Weights of a small transformer language model.
Architecture: RMSNorm before each block, tied embeddings, attention and MLP in parallel.
Training: a variant of SOAP for these matrices, 2912 steps.
Each number is 500 + 25 x the weight over its row's rms, rounded and kept within 0 to 999. Layers, rows and columns count from 0. Numbers have three digits each. The size before them is the row's rms in percent of the matrix's.

# layer 5 MLP down, 96x384, rms 0.137, rows 49-95, columns 256-319
103:532483507486476483493467512539453489496488511447488537473498466472502515542510483491492493522561497499486540456509449474508470478533531483524480485477529527523500497481492491516483486445480480
103:494480473454513486524531498502515523520497499512499506505494491522502487503531441495476475498500486524499507534489518501499502540441487501474460487523529509498482513482434524524526510509528491
106:500482443505477538531474519486489484411470560489492541477532462527510534515498474505454498512524477489494523503555488511513526495508500522533478484500513477511509496474466529493521527490497503
100:487457465447496548484483519512482491440517511453474514543476535519493524502483514512478508483533530494511528489489454547489501470496507491493478487529525510488496501468473490499516503543477513
106:544529446498479550482485485480523510506485490485485542522503491500492489505489463504542512480475504508519536440511478501453552502479539503502503465528467520497512500506498511472511515466535509
097:506471477489488536515508557508501497461549477508475508465437495466522471505480453516466512495495484469498466466507483469468497488504497473495498518500523542500529495488478479492501493537513529
103:452467533494515498533527492471523535454508484490519493491519495530463492474498463530492503522491526532513505506499527515498491517497497472482545476480495497478500449504487505519552520480498505
106:473449580509507500513514502521492544515493488444440505522466471434497508485466528490526492524533471520478516490524515493565526529516461486525472505488529472562515517523486519491494509539513452
102:460489538467500528499479494484501541498456477522498515495496525473504486465468521512485520511500500517443504496498502539506470520458486511484506556515514480534454525523510443499516520529508528
096:516534535502477540505551470491483514518519504478554531503532521503506450476508551539449530451492512491515531502486532544498498478526500500493520492534476511466502464487531497520509509473500517
098:554489510471504532469560463529489476481479486516471496503516505480496488516477548482478497477497531487514537464518513491468496532476525509519490487485519469496486509508516510524469491473513495
102:521463508534507478524501479489496534465524454546450504481447506474508500504520470517506510551510525511491512522497520482556461541490499478491532517520500483468543539505516489489521491490499500
106:467495539536482488518508489495505532504471464523487519555436476490507498513507520492487477500564513535500488481482490524470546529460503485451512490545483482517518505508488417487482471509497466
096:500482482519518482553514497510467539542485496527498525479426537534529530482524537511516489484484475504515512550469515505488483550463491540491522502496507491486495560436488492525492521518465466
094:508470464514523543497473514507479480485478499522496496515450500494535505486502495459505491546500512487532524476548508480468517530459508533505484490491499464515513484483473484537502487529560497
104:475529559489471473491490494525489485533534487515477505505507575471491469479501450487516519478500499513465494528465527509443489482432495527467493492495449491504505472495517486517459491486495498
100:516475477496539467467499463537539494491514465495486494494460482521498480504507463486453505478477539512525531500512498484477507484485477529493478473516532490494509511478518494541525491454519489
096:450497498476505464484532478477516502551491527521512533512520512532509500536552535501521489484502537532494507543541474533498493491498510521496553467537508480468509507510491496484512491515512539
099:478528447473511511488486498478488485515510462506503538489538505479529475495549538505515500503484486484531527523495515461524496478488495488529525462516505510479523477521472498493486493510597516
104:557506430521515503497487517524522520536551487539499493485550513510478494502497492539511485449517534487500522505516539498525467500481538505519504483479507489511489530551512543468511440504547478
097:464500508525511482496518533506532519519510518494509485495579495474493494508480484548524508530519510492484458478512498483490494475499478505438481487467495505469504503536505526515497503573518506
101:530526540504442487520513547497486487491506462516526482503489497477486523509504507502497519541505512522492525492526442488507500547504458528505524475491501515528479511483534493493472488548496455
093:530469533443471517495505509535512511430530495486470471487481495518506529498535538499470518483510479458482477512499519495508516456496520483518494492535507499482505501504470457462547463541515496
083:485510450488497471500552505509476507517504491482510492510539499507567471495489516528473469525446533530438501516495487507500487463495499546507541515470450488532513512472491513511502472545471490
100:500460510578526452484545499501505532541467487466533440466517484478511497514529444496493530463487503501506476476466464529539488484547487529531491519517509503484505481496492488516507472507492519
095:478517493518501501503517540503506470548486516478500501493462496524530499464466493520528506485495524498520521499493500511519499474526501513489543545510489504500513494487583533517521538513491509
104:517504530504489500523500489452523546476476481496502456494511531501462481480555528496526491495500474502485500536451539521532493507477505544497513508513502485525481464499493482526482519487502490
096:460477502523505472501457530520537488526499542470546481473518465491500508469472526527492547464532487495499496503510497466517533474557513496500540455501484528465504496534501496513530523531505441
095:480511473491443487489495546510510531561559475479496518479468503476537504533517512456499503516504501489517474473541449501501497524520482499482475510517505495504482505516517497518470488502506536
094:518540509490505513532498505551461532503514525515525501497511453469529512503511511464505451512500495579500504500483467491512506494533489509532513566508517521563490465529505530486512516504487504
105:484506550494501508510519481487466516518502521466513505480498517537503498507482531497476466497534508507485488485475505517530484557532503561495538467511452443501481476497511537535534511495495502
099:500517521509499492498534458501446517483497525460501493489514492512506526487478490532543525553498512514528528493469519501503500529509461476502504498456502511521481522485483473529528508510483498
096:467502499490459540488478552492497530492503493425492499469493508479513547513494512500540560512512519461529527497482528472484512458476508526485500452477424489467520512485452523535494516508471506
103:534500460531482491456522504502503497539499450526542470455474496536479487505515467508471486498445513497470535483451531535494486528532487500504490490530479540442485499507550516492486508479476496
103:516474489469510487508497546506542503477502503502491490498473518472441513569524477469512520579516504487519527540542483497487517509468508512497504511485480503536513546531512483483492469470509537
102:497524447489519521473501546492500498504466519469491533516549483501489512480522498521513473525475480506516524512467505467495510494483490507474498440500475526483501460489512484483496492514536516
097:456567498501519511496502468512473516492460510441460482488464535525543521504549472505460541465458453517485504496484516479458506505546486470528494464505483514514531506452520493497481501530531470
103:513510518520500508512502440503515498518543460529496489486416486491497453488504562500477523504508498499505507544493476522502500577462543499473547513453506497540476528527493544480515489507471499
116:515538489475493512526481525460519539500544466525465515506527510473501537485531473525494499520504490490460554501500549491450518468460535502473517507489468493511493535516489457533504533472493486
102:498528480474473491505489470505507457454472493543520515521505497489531483545463538500529492462501499551483478546499486480476513514481501525490476487530483533452513452494508493459493477513465512
101:483493426478538526476496479491528492475523511514509494543477457456478508480476552484538506457497518500502525538464499476478513487462514511516490466508524509486523477533496535500544507485560494
104:480517553468504499462478530493509526442491533534560525517502493434535510488492513495502477504518452533475530434495504514473497538477475497451518551500478466500506478489519450511498503523517541
101:486574482526520507513492484514529552524523485521518527504533476472557532457485486527536535524492533499482513497507529513437443532531542466524510481509463512506504540511507537516520494453490538
103:493509516540439506518478495528551467507503484521489476502485512547444517463479473518501491447467526487466529513526500502509506464504508507539515475521528521499493506486469476516487501442482482
098:555503528503491460479461492469518492519524508484489510464524527525480527472492507495476511475492522513487472542487506470515514539503530458469497501506466489582527510483524488511474495463527483
098:509450482533444480559500509546527510482472493503520515520503479521470503501465487489484515521467513529500540489512483501520511461518507500504494462480549510488563523498441499454496503527486522
096:518463458474512494501521511528493540538526482488507485505455498497472500490483440475561509547445506459497485505545497516536489444500498506528488454517461507524478504485470552485506468464501534